{
  "num_hidden_layers": 14,
  "hidden_size": 224,
  "num_attention_heads": 4,
  "num_key_value_heads": 4,
  "head_dim": 64,
  "intermediate_size": 896,
  "vocab_size": 2048,
  "hidden_act": "squared_relu",
  "norm": "rmsnorm",
  "norm_place": "pre",
  "norm_eps": 1e-06,
  "positions": "rope",
  "rope_theta": 79500.0,
  "rope_fraction": 1.0,
  "qk_norm": true,
  "attn_scale": 0.139,
  "bias": "none",
  "tie_word_embeddings": true,
  "parallel_block": false,
  "extras": ["value residuals", "hashed n-gram embeddings", "a smear gate", "norms scaled by depth", "capped logits"],
  "init": "normal",
  "init_std_qkv": 0.0485,
  "init_std_o": 0.0,
  "init_std_up": 0.0485,
  "init_std_down": 0.0,
  "optimizer": "muon_variant",
  "learning_rate": 0.0112,
  "lr_mult_o": 1.5,
  "lr_mult_down": 1.5,
  "beta1": 0.93,
  "lr_head": 0.0211,
  "warmup_steps": 0,
  "schedule": "wsd",
  "decay_fraction": 1.0,
  "decay_shape": "linear",
  "final_lr_fraction": 0.0,
  "batch_tokens": 65536,
  "max_seq_len": 1024,
  "doc_mask": false,
  "train_tokens": 721100000,
  "max_steps": 11004,
  "dataset": "wikipedia_en"
}
Each number is 128 + 24 x the weight over its row's rms, rounded and kept within 0 to 255. Layers, rows and columns count from 0. Numbers have three digits each. The size before them is the row's rms in percent of the matrix's.

# k: layer 2 attention key, 256x224, rms 0.193, rows 105-153, columns 56-111
# q: layer 2 attention query, 256x224, rms 0.194, rows 106-153, columns 56-111
# v: layer 2 attention value, 256x224, rms 0.24, rows 64-127, columns 56-111
# o: layer 2 attention output (transposed), 256x224, rms 0.323, rows 64-127, columns 56-111
k105 091:156106158117142125137093143130136104115177176109102141125099136091139131113107107150081081130111111117103154118155150120149116144141116147129099104149130145100139125147
q106 112:174109160107124154108137097154118113086110092136095144156208146121109117145079128132125142149141117141148165109134109089140170133121083146113117123126082149154091074146
k106 117:088157134097128122153132117150131114159133146130146168140122082181133150128169082146129109123153109164122117130125111115123123111104111126133128171107102134149104109116
q107 109:092140135123121104143137163139125105136148132130090093116093096123117147152147123158086126099109119111097089195096152114092195172124139142119133102132113090138122151105
k107 104:149127160091129151155140096134104123152110130170093143114102097163084119165150123116116136105116149133130088117133128141128138135126110108129147165156159079133165126079
q108 095:177139109140121125145125130114121066123134121128141134105148109157139143152103102144123144116128151100148099135177110101111103127145187112139126072147115092154129123146
k108 113:157137127147160147118141170067148137130114117151110099129121112106102124125099116167161132116145130135144117165133108108133139119128116136118158133107107166149093130152
q109 095:136147104151120107113130138104109129131109119094166118173106145139117140157094129121171178116135116093164105118138137079116115160123153136100145123092139167126124128122
k109 083:148129122105071104124124138101120119115147102084115106164097130109103127168135140091100134133098074128140144147125141112139098101128136141141149101099101112086108152144
q110 104:091158119097133122116126086133143174149155152179094103146100139146146108147137109148120103090135139120122123152114103140128063132110114133159129133112129137170131098161
k110 094:102125099151132150119129109120111141119091152118155139089138110102112116138126106138138131080118144140141113082158124126150153113182095122171128136131139170140127135095
q111 092:130148143070145144105103156147130141112131098106113157113129127102119112148135125151098098133088144142107141151084125110141137093105123114135158127092146120146150099163
k111 101:112114134125126138169122141142114115169112124099118191089162088173170125108121101107141111139170115123180133068164125152111137107115134135137075130103105126146109116099
q112 102:143125118138109113150182120096157141123114173139162135116131134110140141126143113105178163148112133085151133092145131122154129092145098157099130151122149104130129147116
k112 127:143108182126156132125115158148136126095123082099125118142126104100144111123102115122084079134138165149131183146118121156141118104142112133135089101096133137097093139159
q113 110:148100167152114141097127160159140129171163131094150138085100118100180127123129123103132145108089133089114137203130102120115123145108116169126134116144177115144078134162
k113 104:135136125093104164175101118145137099098127145184131093157114148156120161137157132191125137155173162128112124162123137086134118136085129144109136113144135064150116088125
q114 096:168143140154133081117180098107075132118097138142135123162121107099104126141134100123112128148111092122115154140145122144124135134129112126114126121130139109095139125138
k114 101:141126141105145182122115115114158139087117127159136111125133131103132155154112135133157148187106161133059140154126182107145172104097136173105098125141155114148141111176
q115 098:139116134140136126149148128135136146135090122142098133079147117100156111107107074132122190132136112090136133172138155104090096151141160106147118076120128065143096102105
k115 102:109140109144144166088141107096157135079173111183084107102166139140132093127147124097098139142118128084126154117127131098114121158141162118085143122159150152189139083133
q116 097:118132113073108129105133148118114103103072111115082109148148142122155101148079120097103101131160121111091111137134139112138134121168140148138144157097169116064110139140
k116 100:089155110105132133131085140135114122100134145130082114121129142092132112144110101102142126184103108089097122110132143121130160116116154141140152144121118132115053162114
q117 114:092118078129145135129153156103144120140111103109105108141147123128115163148124152124095134164167119120130127093136139139133123191124169138107098138104163098108156125100
k117 108:145103105147084114143130085146150121161146109165138124102173146117122091168132120118156128125154115076105112111127122128131116143133176113095140184163174115112135118127
q118 099:070137164163146127149111104120112097165134132147118172141173096159169149125162134155110130098126141095125101129143118152117122158152111159110145135143088140114149117101
k118 113:107148177142120129143125137154118132170114112108162153123157141194101142105167142124105109104147084147091119091134117117110125094132110086124144156128132132129152121130
q119 105:102153138132138143143141118157173144124138094119120109145171168098102101105131127124116149128129127176128157120090116118143182130147107130137117107118089157153130110094
k119 110:092103148138120146138153115120161174114103093124129111139100142145148109132128108112132166098106151182144114131122105158164150123100144139164120118107122144136116095116
q120 111:098132170145149108127129152155149128119090128129117121164099109141072126134108132160107156128133106117087135165135113090126130097119141141113119148095157097102113110168
k120 112:115166129119134163102123123148153146073080138089124108114142111117112108144095147126172110119140160096167133166134134170133126124140177154144114114145162103113142089135
q121 118:178113107128101109148119123122147137138170101145126128116089099071126120135094088133112140123138110133109115144158126137148120152115125094131134085145145095138110104150
k121 106:140110114155135117125093156121126132176110121157133121080113118141111130145112128168142101127164158125154130139151119154100162130139115121133114100135144188167120116125
q122 108:138091120126122123136132112113135157108152119143077157137147108100136183138159091073138163149152168134186119131129120100153117131145153096135083132111126082117120144122
k122 107:168077139147178115135112128159177137149083131131122099130106090123155132109113110112112158154134168130126117119106160148126104131145134110121132132130116143149132132142
q123 105:131152167146133123069135130147120138119121138100150086134125152121134187150121150080141124169073151165100106125090185132113166074103132087125150105123128162137125112120
k123 107:147129132121101120085151141165083114159145156138101126125141131119145156172106111133141136131127110095106128113110132111152137119090113153132126104106131125116119156127
q124 104:157116119142133123112126140156122151145087143126167147155110108133090125099161181171172139120135116152128113156123120117140119120096141104095099147136169102145116164086
k124 103:183110124136151137102120116164121121159131124130144126124095144157121188130123168090173139107120104100093150125131170135120107143127119143133112116139187096141165085168
q125 112:103108131150155113144126107127104122097115102124118116127145173178070088143138128131136129169134090119170124113118116098143127151137148093105113139166099122119124114118
k125 114:158138140107100107144174086137109108095172119131099106137166104138123114134148142143099136090114108140117134129150124070131061129079137140094109147150124107130102147153
q126 109:125136118145137121113132165132123097144151098109141112133120153089133138124150126152111156130151135138129113147132143166105155134102101124131135117108098135121160144106
k126 097:111122132170131089157135157147175108164177097141141192133153108118130111126125121181118146139141135157149091110115119143118124134117132123097136140145094106133121075137
q127 108:145113159136150148134142122130099124111143110078163114124128124136153154138173112080120118156116111118149111117157139149157136138123159149135094158109128154107140087125
k127 098:159157111128095113162112136167134091192101136144149100119131095114120121155150103125110117147115112122115101102144134104164085143123136151107114146126125129153154152155
v64 103:170149074149160137090091135147127186116131139106140148155079127150144133105120125122140122115164098077101158138129145134182108106124152110104139168169133119124088133126
o64 102:099099154110107138130139179125140101151136088162129106112163139115124103131145138125115137182119152121097112121125099129109161159135092135123096144123087121128163160135
v65 098:106125152139093116145131105129116080130088142108126117165131109140125155146115152101148149134164131128108131155150121146154098136159129162109133105114170137106091105083
o65 087:156160157110164122107135125143125131074128091091163113133139152148135132103145104145099146139125148136158135082133132119093109134107138110091111106127101109128187128126
v66 102:128108153124143138086133175140127097144123124106150140108140128091149104084112117121155113147166132111106129084098151198187140131129162082122117090136150152142115116151
o66 100:133093123127150088129180133094144137147152128145115155124114168146150120110117090139092089106129131157107114151122128104094112178132132174128080145110131159088099108118
v67 097:151151117165149136140164112130171108136132101154136174128157152133112122122143115145102148119163152152134102144132109198103117143155113082128145094120157183102103167142
o67 098:143104137057161109125089142166120147112119135077142111169140118148195160122161127122102136094115111115113128108131170100140114126085170115126115156090116084179122080131
v68 095:110121078112152169169114135128114141147154177183143114108137133092181088100122135126095153163142178138097110134121112103121109125141122115094178127142102135134169106121
o68 099:158152112072143069087127107091132126152120087131130158178128117132128144141123137126150141112137109169118125080139148159105159098140152165155082126115133154140131160124
v69 102:124132128131104167110078105153128139123102095130160179155154093137102144156125113179125145121119065106124123138163108099097149115129128153091096173102137103148112128109
o69 097:096141150135131130133135097162109135128171101104148147124085114179168118147109100112149145164092191160197138136116152122126130132111194128159148116173152158132133151126
v70 095:114093087140126094115118135164136115104105113143104108110137070113135122095167135127117100178122098145128104135160114108125126135148125139138105150119098095128159157113
o70 087:105156113141180108089107130101117175158102123104127130117115152142118129149091089110143169111103156108115162118105168138109118100074117105113121098123120134085145146136
v71 105:120120114161094122124112083116144138108102142141095095145144115171123108164113082120112131178125130099145148151130128108142137093107162118115125070149117142162112129158
o71 096:135106126119121117141114111096133092120121105094109134099127118130114116099144126124092146153156122110132146136125114125068118139132102100142124106145112066118155108138
v72 098:123127158104100129136112120153138151114128153131113138116125148126126123134151098144183107082136142106121142074109096170176162184100130106154097102129125117120123162146
o72 093:143130099152120124140115141131109145137150135132133132118107085135149114132100141117057167134136099115112101152120123133092085110121100146119108157101156149138103111146
v73 099:120130119096139107133109139143119121091098104105134136134133107115132128133093106133122141155129076117116131142127123123082127144149110161095132125130121161145110133080
o73 095:120139110111135124133127136102115110114141154143083116126115113126116149133132140119129133130129115136142171099196123098125150126129145118156149130153103145136148067189
v74 095:158139164106067166115126099120167155143160083116131103137141150174123123116085140133132149102132109129094116176136149121126144124084109189126111156144160106156149157118
o74 091:131153102123135126127115124119143116142100172092130172147113104151128126103132100118150148162166174113203112095099128147110141139144124094121135122138079133136116132108
v75 102:110137134143060157112134137123150130090129117088090106114056120108141134103124136115108121139137153128078105157108124109174122145099103146176130144135125180148141100107
o75 096:152164080161133147133154109156141129184111159159128117168142133113139159153141107116151103110137113134127139128131110167091151139125114131117109096127114114121110135128
v76 095:105136122158175117135056118138072074131110103147118112110101142113127113093131148119094167096150105117118126117115120104126097144127104140116126138108163076131156095093
o76 089:148134109124131143139165139092124133133129170118154118111127125114126129122147080116115089113117116128122133104137148163135142121112158143139077143150129182104077165113
v77 114:135146141099099164104142122105103129143101125090149149145149095119142156136134129165127155134157125147126139160148150159107126098171159104125116164149140140113108098125
o77 109:136117139126130158156175141092153159097136109134117127141118134168147152106138153104141118097130118102127145097103113129093145172116139131140125122114134135148109119165
v78 103:134105140132143108096163119219133110160108090114147136105124111160143128114131111123107079110165113093153142119138118095098134149139123152136120116136100169149098144112
o78 087:082117140116135136120110122092128147119122156120093113129117103134120129109150091150131123114128108119063136107103103135089158105134131132145096127129114098140136137126
v79 101:158145149138120127134101142115164129110134138081129129090108144143135161135145128121123132146148146143100153115106150140117107113088100168137123150138108146101117108139
o79 096:111115105093168135144142144129146113116147127167116144170133102105125132136111103141099125106130126084155151081144131151100129151152112105132130097163164161157135100138
v80 102:125136150132111102144119138129159173117159068159154149110111141140111075091087120117104162113100112106133106110130140085129122115128088180120164148135172149126125152126
o80 100:139156161161120167114132089140106120152078123102100129159151170147153123131161130137160103097116162147163155121119115152108136083148165136127094129127094120124065128121
v81 093:142116164147107109122123126134121090067130128130117096148116095103100130109083098131089143150193107142131144154120116123155112164158140152107135107106084139113103150123
o81 096:141165168103142170119124136139083152198167153120123159122149147139156105144197139126143134097118125140127114139172105132102163170116117130155124172109101118139139145172
v82 105:120140107116075123131145141140181203132119112148149145123112118124082121113065114122097106095174119103112119123137126150146135115137126161103155137103131152112133138141
o82 097:103147146136121147120114117082109138110168130146102136117141139167182121150135139114162190146103166117125100123161147115103134160098134129123122137129104136171132135126
v83 107:089123068083119181146111093127141084166101139197144082093137163171152140147155131107127142125139153124088094144183127137109120142133097137140102119152110149115143092126
o83 101:156114127122086130110121096120100155124136137076142132143136118141092134129142098125168102142095092155153125090105142103141145080126143118112125123115114122084128192134
v84 093:103107106146145121150103078115108100105122121115156129136110145118104126135118138117093109149102139162090083160139157068141142103120078141145105171151133126111134113140
o84 100:170159109162106138163129111118154126131186104154113119125151107144098122149140093105132154090203115100148138111120109101135108102120181133141145101141146139130120134122
v85 099:145125079132152151087083143099104152155140159130152175096095146180118149128159132104144160093169089081127145130079093114159128112126123120131095123131135140123112134151
o85 088:117137124140083106148122163084135134141147102142098107137137142098157122142099094140137095150123146140092125150159113136128124136132118120135087088133063094115151132114
v86 102:180128148090119111151159153132147110131098133112112129109149129133134176175109136123134124173089144153141172089104145155107128130181170117115143139117168151148163115129
o86 095:094131115107098145107080142147124125098176120093125157125114160117127133129139140149117119078139162159140177158154153142102099100083128109111106135113103094101103112136
v87 108:109123147127125130184134102106147103125094096131118128113132155094154095149128136135122177131124162139110106146179159060084147130118133163121161139094148136119153130118
o87 097:132162121111109137151156155099114151131106128151125147102097099153123169105093105102150095123149126149140124125106119155136087093085157098166135128167136177188128186123
v88 095:108162124191116097120158130124122123158133146149109156094119133146144148083156160147145123121103149162134131193124142113104123145093105139125162148157158147122121104113
o88 093:131118148111099163132142145146154131144113200134141080130135118128124072116124117112138095106148143121102134108119172088160161112113145094135174135143096104108149149119
v89 100:124128119125133170117130135107151114150149161149110123116121163176147141100192165112178132147153120134097110105117104124134092085127155122108141090150115159133131142115
o89 089:129122102118114151151143129156142131149132131102134118142170133148141117159083112135124149100135155111137100116110154176135153094125109133130113167094150116121133121122
v90 096:092124093143167160049135158150108142145117160137124153115135143118111132119102158143138109135125083106088178098115107082173090133141109117100150125130110137122103116127
o90 103:150174156084101131159116094104120146144187108135139134150131148134150113142145089102097122143091128130154136102095132143130160131101165147124141147087119114107144145124
v91 112:146110145122079141146151108131150122099099138123150131117135120151091096151146100151096139132073139131130131164117172136097128115149161095138112178131139131115122140145
o91 095:120131133168131151138134109139118145152147098126118150184163158195141136097118134119132138151202164128130165077106113104197139175091128142160103135137134143177134113163
v92 097:090140078144139140097139121146166133108088107114101157131123147134120100170107152115171133137132119134141104135120160103158144128167129107119130142101143125094117137157
o92 102:128168089126101135147144137100089145124140104145145144093138117150137152116132109124132138144115114070112184078148089189102096096096149145133117156091157122141158145080
v93 099:147125160121143125127138090088161145143111091090134108152113147150110158173127153122126135152108140150139133164138150143108164145167149107140099147111132128151135171122
o93 090:122148123091133145140086099158094106161120106100150138125120176123133097108120183113164137126107149094137098102132077132099096121132127098161180138137084133139137130150
v94 096:116148130117138140156149117149141154098142067115188125172115122115174131114137136132089118136170148147182146116152143147084091135138151106157133119076155148175146162149
o94 097:178120122109123137109123125110143144130076121120122139105129103167159115130083091161160161090115148120092123135121135113153121111148135118163121122136102150116122131148
v95 101:147168160127111122141113140150172131119128127161119123118143160132110049117147133096087158111136126119147098107135131170108107180126127122125114109101119176175160122134
o95 092:124114062134119124098138122132081154181108124110123148101129131168175166136114136185142153074087129153103104113129132136152148107129140117098087154114144112147090111152
v96 095:116125109125156156142127134131092151119179161131076112157140099079132165098129135136186120134144133131163107137119120131107097137119134156152157146106126153087159112175
o96 083:149129187179099108161114111113106116142149122081143111135110163137147120150158147100111114113131107111123159153101135144168145111093081119127133145116148136138106124109
v97 092:092131134131074156158102106070140082148164169121146146135117106148137144117129115148132136109127124118127150116115135168121123135106145117131120102132110125105122120126
o97 100:144137147136118133157124152124128148090124139126152165107135142154110154110118156102069127116110128149076096158139138109127118157122158120141142127093122136168154121140
v98 100:171114112081041119083153170097133153129145141104161126124123126142118135135143173078122192150140156125136110151133136108086130125149156114114074161150100121176152087153
o98 092:070136120154133125149078123113106129138139095103115166130157155176123131146155109201162123112079157111124150102148129124152121127109128109153161103102123121096131160092
v99 102:112125133080070139139143131100120135125142147167170152153146132111124159133112152114135187080093138152141154146102114161136132133153115078117097123134114133144105150150
o99 091:097126129162119153112128132194135124138191059131142096122143157143131104171122152114135114130108117131104121131157109115117143150110115099149165131132104131158184106130
v100 101:156141134145058114121152142136130131110102095135123068155101127126115119124123071110112131153130115105124155129167138122139154093110136115138129129131090129144115111136
o100 101:120119150148160140101126141170143120144143134118114107124149116118155114126156145151125145113125153175172118129137119141119121194102133113075154159096158125124149104149
v101 101:124112145134085126096150112103121136109146145117114150135152088172132150125133120187092136173110137176149178120133111139137136097081100175140091166130116153125097113104
o101 092:100150135155148160164110160173109138139163119121151171149111109130122099153125143064126122152131121094169121130095145132111165140202130094153089115146132160155109132141
v102 102:144133129109098166110082129122106090117116174094118126126141144147117130137132152136185131114114143137139169127097142125136111122138145153154122106150131120160111109108
o102 097:124147121115145139121146155109113144115176113160137106134087087076103107099128081137105139158106133138152146131131109125127123080104131134090118145135127136104153180107
v103 105:107094141166120171086080090142114158129136070122136130120110152115114108170116098121067124128124148155116148122153094104133188141138111156142064113113154117134088091080
o103 094:129180165133100110152146099149143121100127140146100162149146108157168183115104146137104142145104094077113103130146120122117142138103182150146138102162167144159131150181
v104 097:180150125105125104108147136134164129118144047131157128131113123142117120125085150104119111118088132159109147103099146120130106108153179051140114139092141153147106130152
o104 094:102126180104126110100117154124098119140150136129140122134141124091123104102156130150143136125150139150132095140154120118092150171104141179131137134122157106162129121128
v105 099:135130152145111149115140134078097122125154118141143134123150140118146112089105148091162132139176096131121131138129147091110091162094160111107165117136120161111145125123
o105 101:149155109099129118161132129126128156132126132117140154129163161118137161121140112120158137145082180126183061109110144166082162117152146085148120114119123132144138115140
v106 100:141117127137094102153121097085146155125161145116126123141146120110121107109113126103130125086171154123136127094137164160165126173116135105103124105120145122098095109096
o106 102:164113131127130181123134178170127136129144150112164161113148136142166134130115171141131123157118130149120099127162143112139137116153116153141096147130120161170141115122
v107 100:163163164101128117116132116122125181145119115132157125137110137166085154110101103088153126125117117079125132101130119136146171113093107133115129075129150158113126117126
o107 095:146127123164095175124152120101132091140152138104145110165119153122183122169106169144114143169163134156187122122148094115150109167162121135135127143162089123104134101121
v108 101:105159202092142123148124117164154117179127122106151140132134139134146143108148066143135141123086153094107157125132099162112120153174120136140100124079102142110155187179
o108 098:135117110161084122090126127131117125124144098144125100100135104121099113154132123134101105136136141107068115127103118108115126167088122114123123129125183134134074097125
v109 098:118155126145153134141077107121132136124108136158124090122106149110122138143122121118134118153133146049122156128150126079150153105131093154141103116171147118107144110124
o109 099:143122120159158135156142104083174112121130095150135119136105133132138098113088157176149136140172093160147150125094142120168097128102178126108135155095124135156095145150
v110 102:148094156125125116107161153080133112085100150082111103136129133107134171124076112143128145133099134139141110147097140134126156118100148112125114153165161124088110096114
o110 093:112144135099140130113089107156117112101146101154108151120101151141118108123123116134123100111155120111151121147118088087117148122101139128089132140101113165112191118149
v111 098:132115143126116093091154136108082191158139119081119151110137143111149113129149136106147142119167144113181133144148147156077150146115159084135129156132119147124099105117
o111 090:151145067114161145167124135164118097111134141143099136153125118147096071125098143158126069083116096129128152123128150134147068109145117136117140128130170163106114170154
v112 109:089113119150148122146119104113111132168128137154147158109121097148120136081116126106114138161149123128121161107142121121125103096099109188123168086124129114068112149137
o112 100:188172133094132089143106138111157120089118095121118140180146115095167134135109125078137153085140126104122105130135109075125153144158133053147141130129134151133139124129
v113 095:103160141129171104137111140093134107135135156120166065145128159114135110107104093109119126105128130115095121128111113084161160134161124153123149106113153157083136113168
o113 104:136096165137117141122154131162173145142144127153102119114108090111136161111103145148144159133138078141164062128141121153163114127100108138096104102065139103114143133165
v114 099:134119113086121144100143168123142082141140151118112134149155111153132115121131134095120125146113142148153138094146107155140103130141105141149104154141126143108125120120
o114 093:120102159143141093132061106150124128137094151128084129100120157106124088148123103146126140091168116119121093135134150157141150115154143143064122109094116112139150114164
v115 097:123105178134132135107101117177110147152127118163143106105139132142097125109145172129161146104127095130122139120109147084108110123119093085114092114164141083145169107083
o115 091:137115112121136175148180118085158122111072152121103134146094121098156159127088128140107156129162109126104158110137141115157156111099184125118140126137134111100098135106
v116 100:134066113132137108129140126110112152126137135101115124138128115130144148146126145109116075144080079146118134124122147123137178138137132096143101160156162159104131116140
o116 099:113142132136127147124107133129094141129144128127096111164143172146111104158120131179110156146125174112121152117125110098098090090110130142124136142105099085143131106144
v117 103:096178123132121123154128168119142102108124108096177078135103109095117137123083132081134084097114118139107145141142159130127121107110163142145136182115128093118104131107
o117 106:150099178160165143099107123120157162164108138149136149165123154077106117065186136160144112130108169087158105110138092113119133162145135148082141091124131194096151138127
v118 100:119135106097150091059117113130115174146144176136135121095109169111138111124133135100149093163098174121177156157129102120149166130114164115169112114153074116128129123143
o118 102:083139123129130139147110132132130111123188126161110138162116114103116154130110101129126137142145105077100116126125148179114136138164087155095121140094109107129144103102
v119 098:101144141160098166140169142120180141144143093101095122140109127120095121101145124128139121108106130148113100137089104142135138121109160136104147138157115166148150168132
o119 093:100132112116126098143097115157094076119143136126148128119138108142152150119131109109175125153154142125149116093124144131093125117139152095157154118164129100127106102057
v120 097:124154080182115116136124085078143127122102124141122145114107139147125126126116134144109140128113168111145128103119154168134100122114129127144127126140144143126126117159
o120 096:140104113096096111112196128095136155123109122170137113123111111105131108087121137108100151143167077131115123138156135126145146145140136155112113093131148093140141120101
v121 101:134123140118121139154164152150131090175134152172129089116171101109094136086122131156121115092159149111125130096124099151132141152149142116080154130135107139114146157119
o121 085:134140130091177108100132145139130127093136161122138124136115155146113144121137115107104102149163117145092133149117109126142100140117088153153117108112101079131096130126
v122 099:119121088140155148098123071116145117140106139113067130149116121148155172126117164137124140119107165125086114092132134131148103114102158115106123152173166149149153090150
o122 088:091138116123105138147150108128163114161118112128133105087127124122126133114166120134120125156153083112158139164120143102119134131159123141124136079120149109079129105133
v123 095:116134190106118118132146115122105110148148119122088173144165078074140174126118115135138111101129131135140124100149146172135133134121141158137141169134158097122130093135
o123 092:184141123139128130143166177149097140133119139115132124131132112140110144147153160116096147120129112129125129153113117092149136126105155099127124112156124170106139097114
v124 099:139144155159124094203128152177134140096155105159125129121092109129096147127091145155129127156163096108119111098111093117173105079078123125105143116097123137109104155135
o124 090:130098132130164166111103138121103144153165123097111139125086154106165124143105129121077127116113159132149112114123158115108139175148131094158135136139152127106142129151
v125 096:128099117135175133151153090119156127092097142170101151114113141172092082152154088138114120117122119064133126099150136121130108132149113137121148058080085158121134151091
o125 093:118143110084141101142112092118130103155147101112139119128133085115130118138120146114122115087122139160106140119114132120113152093122106149154144168187109132142125127145
v126 095:121082099151147130124136172114113176130133136154111138150119111154171103116156081125157110144128113151130116137123115124114150112092197123139126145112116129158138079108
o126 088:162168115130109143155118123109145075132147126136119099134127172122116109140129124133162162106140167135138122118122144146151112104162088121103088125141133176131129115119
v127 100:135065090094160154136095174129140144121156146151135084127140111141107137135118144099160128143099130166100082138130080150118129139135120139091150133106138125145144131108
o127 102:139188130125158091112156094108098127142141131108135118095137164149122143090178164127151113070105146112149116097145183121136105111117119130148166146140111117099099149154
q128 094:131107134162167114110133087135133136131129102137115153133106088103128114122117145132130127145120141153141131099120123151116119175134137151071117074105145174158139079140
k128 071:132108132093128126124085123108128137166106106092175142103140169135145137145122129123121136120155160120122141128069144164136149128114149159153135087144134140109164107148
q129 086:105129104143154118115133142134098151122143137171143165096137129139153152116145123116127174104144117137152149095127159117114132114119100131090131120164160112120094133131
k129 081:150175149119090083125144109112156123066138132120108117105142072124100119145106131103138098115139143161149135111101174119139106175150074101131126152150150135112146148135
q130 091:117130125132127121138151124142117113161152144144125119108143127121132155113095160188163123146124139096152149154090137120121105136122116128145127121098116112154157092144
k130 079:123131062127114151118122106175120124163135149154147164174118164100142142114131100146107147153134114113082094107118092094130128116088148116104156108126103107111104109111
q131 094:130161113098110115132121194121174108107126103116156146147123180157115126121161075143144152124168114183111089123134154092089175123101141156109119087136126110141134166082
k131 079:131141110124118071106169127117152127144131114149139106097118050123114132091125132110139093101145167117153137141129143110130106168141129091157146137152114155144112102155
q132 092:136134140101140144137161185100158123165105074108160142131112133102139094108141070159125102140110137141132128100101087108143130139152153135154144131156126174118131132097
k132 082:131121117121150071150148131108118156108160151106089095096171110134117088105109196090169087110148142141142148169145141095117110134157150106119119131102120109136130106137
q133 097:117069114104101148107135097143141139103145106144101095136152120148092108088186135136119133104125128133103137147108119131096090157109139104122118102129142083163124105180
k133 077:105138144144116181128110141098120108148125126146118118124113168120160122134098101133098193171148123140126129130115110126149137091146155135120124103111102161116145151101
q134 091:130104118139109151105122034099143128187133109093152100101144148168127140132156132087127146113125128133107110129089102126135119141105126128106108096147137137140111120137
k134 083:130124087138122144121160172121162097130125119126135127100114120132123092110150155144145103123164166154119139148154173115090123126177157099129095119128118119139156102154
q135 085:122159126097113151122160137125103140158137128092155150139093133147099137126121126131166116133141091117148110062176133093162127124173134143123122090163125125122129146074
k135 093:150114152130130047125168165100145150158098142112105119145157109123144116097148116094149071146159146195106143143143172122104143112098100084139146161112144163129140121138
q136 080:148102069169159157161129131111158117102122134148080114152107149126115142166120115112146161123183124164152139169129128152144112142122108136128094102144139177167124133125
k136 081:121130097135086115115117128103123148104132121123165092144124123096184161123138138136160133171110139095113101121111117153119129119135124124134153105136119132134125137116
q137 072:123069118096131123150129126116099140106151119145128149132174109123119141113143154090149138106110139120096108115143145132114138173147135113114132129120080117142101146139
k137 086:165114090101157123136113101129135110101100146141072153149143157135171119122113113147117124165155162159107108105130136129129154129112104163144098108135112144160156105123
q138 086:160157117124092092134103109121116138105105138149099134130046104113106124129102105124137111115145107109156136099176129130160141103158170142113144118119098112122110147111
k138 090:124130133129098130110118110113121135132121090141145140129130118127086135141112157118127129140143136154135119096128110132114150164123130093165112150137108168131130140113
q139 100:163112090119145124129104161120140145134161132107129134133122147091133095127129140142138087149085122127111093127097128115146145107166115088147130083107165141116131189098
k139 085:121124156128182138153145111110138133112101122109072107135163135138125125140094145110142114157181145147110120200132156103117126142130116141185109129099116165105125147162
q140 090:154147164085130116128142135169115078115090134088131136109116112133099159160110066137108087109120160165127139124148138120170086125119152144081158125132140150142113142097
k140 096:134104130102105166114138146133120152141096136107156137153126135116102104164112147124087105100121106118105115220144124135142121156077173107086132133126107109110103191124
q141 100:126115162067125118124144102113112139123120123129102127143103113146106091151151104145114107110118125135136140191135112085175116145113128118089166121116141109114142149156
k141 093:134109080135139125130164137105093150074140152114148113101128122108115124133127101152162150133158140112103143177107153116148157114111128134153140102136146088131145123121
q142 101:129081147095115159112089138121137163126113167155137149117157142120133135151076111120101155149128166126122124120132138106115125098135123099134112088145152125150121137134
k142 104:145143160099164148112092116188099088117121112173099144127155151160118107103130115125131141113150075164089145078077149117134108098138093145107093146150127162109105148131
q143 103:147156111115106134135136100082087122073125140090113102153157104122148140099122108099129115115122101132123147146158146106131090154156138116119163146117117123091147113097
k143 117:142127123146092127129115141144113097127150117131099147146118165117139060146160142101113069115093113122117158146129156132141085138112120110131092113144128127126092136145
q144 091:121128167138151115153118111134181078166148122136143123146145158111145102115156161110150159129168102119125164155126129135125111136099132089110161125121121114098164160167
k144 103:146115133190131075123119101138175082121112128136155114114113103107150129118140117117152150140128170103145154107126155113176141115087137099127118142114158139131132122161
q145 118:151174101113072180077124105146118118117129134139174147104165128141149125149097161144095133125133057097120136120122117105121126156131114134131135132095117089116176152155
k145 123:131142141080102176099093138159119088139110145162122166152127186094099093160154153114076096146113119123123129097151125156108112159117119116105125084116146125136141137142
q146 100:158118150148100119120145141116155110149128128162135133135143140135147108116129106131163141156099140125137122145095078153141125102106119146093126106114093121099128144151
k146 114:145105133132125113096122138159146117168128158143127145153111100148174121163116134127128139097088134120109169125119104164172146181114125113090083141116157129136097159168
q147 103:066157121132148116130086113153095143155129106125113133101118147147110092079127143161116144115124111096166149134131142112148146147140114103145125176165115134144150112130
k147 119:087136121149131152114127151156121108126162138115146130153113153109116126084156154133152106138137122136118110128120104126098122129152083092134170137135108101096133156088
q148 114:122095139143145184102138070133134126155108152106141158124119131138152113135101128108146143124086097153153139103131161094151118080111170128073117144104105145116120164123
k148 109:120119122099113161134111102105174125157152128104145128100103124131113090142096126106118134129096101142121144143107176093106111125151170136107147132133158100191105141112
q149 096:127112105111199160163164122125121145115112104150134128100103140169120131108132151126141142111157125144131130110118164115129122117119157128122106114124138085157072148158
k149 114:143120126132150143144158136121117131133142145119180113124152117164124180120138151098156101087169102140095123157115162109150102090111171146136111125109196120128135143124
q150 104:113138110117144136180127137115153126119144153112171142130092115130123123097111151113143098142172214143122109136126152116139139122144106099157155164129106113149113124123
k150 116:133153107118097144111151108121132125102130144139141147093106076101146149137142109140185110113149150094119138130109131158106096134128101081145121152097111120106109113102
q151 110:126109125167136156109122051157085168146125187110103152124108116139108175116114130124169113139146140096103090108102134146120101099114149105133146132110118089155118122148
k151 121:139116105144150130085104078164121160095133190126112175138092144107156150161086152078168151084144135118136092081130135156170122126164115096153133145093168130128089148106
q152 110:137145103122131118105124149143133086094148155127141125116127152176109124171151112158112144123099081183118139074126141126101120124169129104098169127110086080130120114139
k152 115:140115130147080101107153160152118108107110180122138122094147155178113136112169155128119120119135073142162128121128152122157141122133180088108149125142076106143136137115
q153 104:154075124156133103159125163134122127140078158102164116097103102126138150186144149093132143129160125098134133115138150164132136144095132131158125144117154129141150123147
k153 121:122120110105145089168119112160127119136093141145114110134126131105147159180103112143130138156163134089109113100111115181127140140154063143111126125110173120102104120129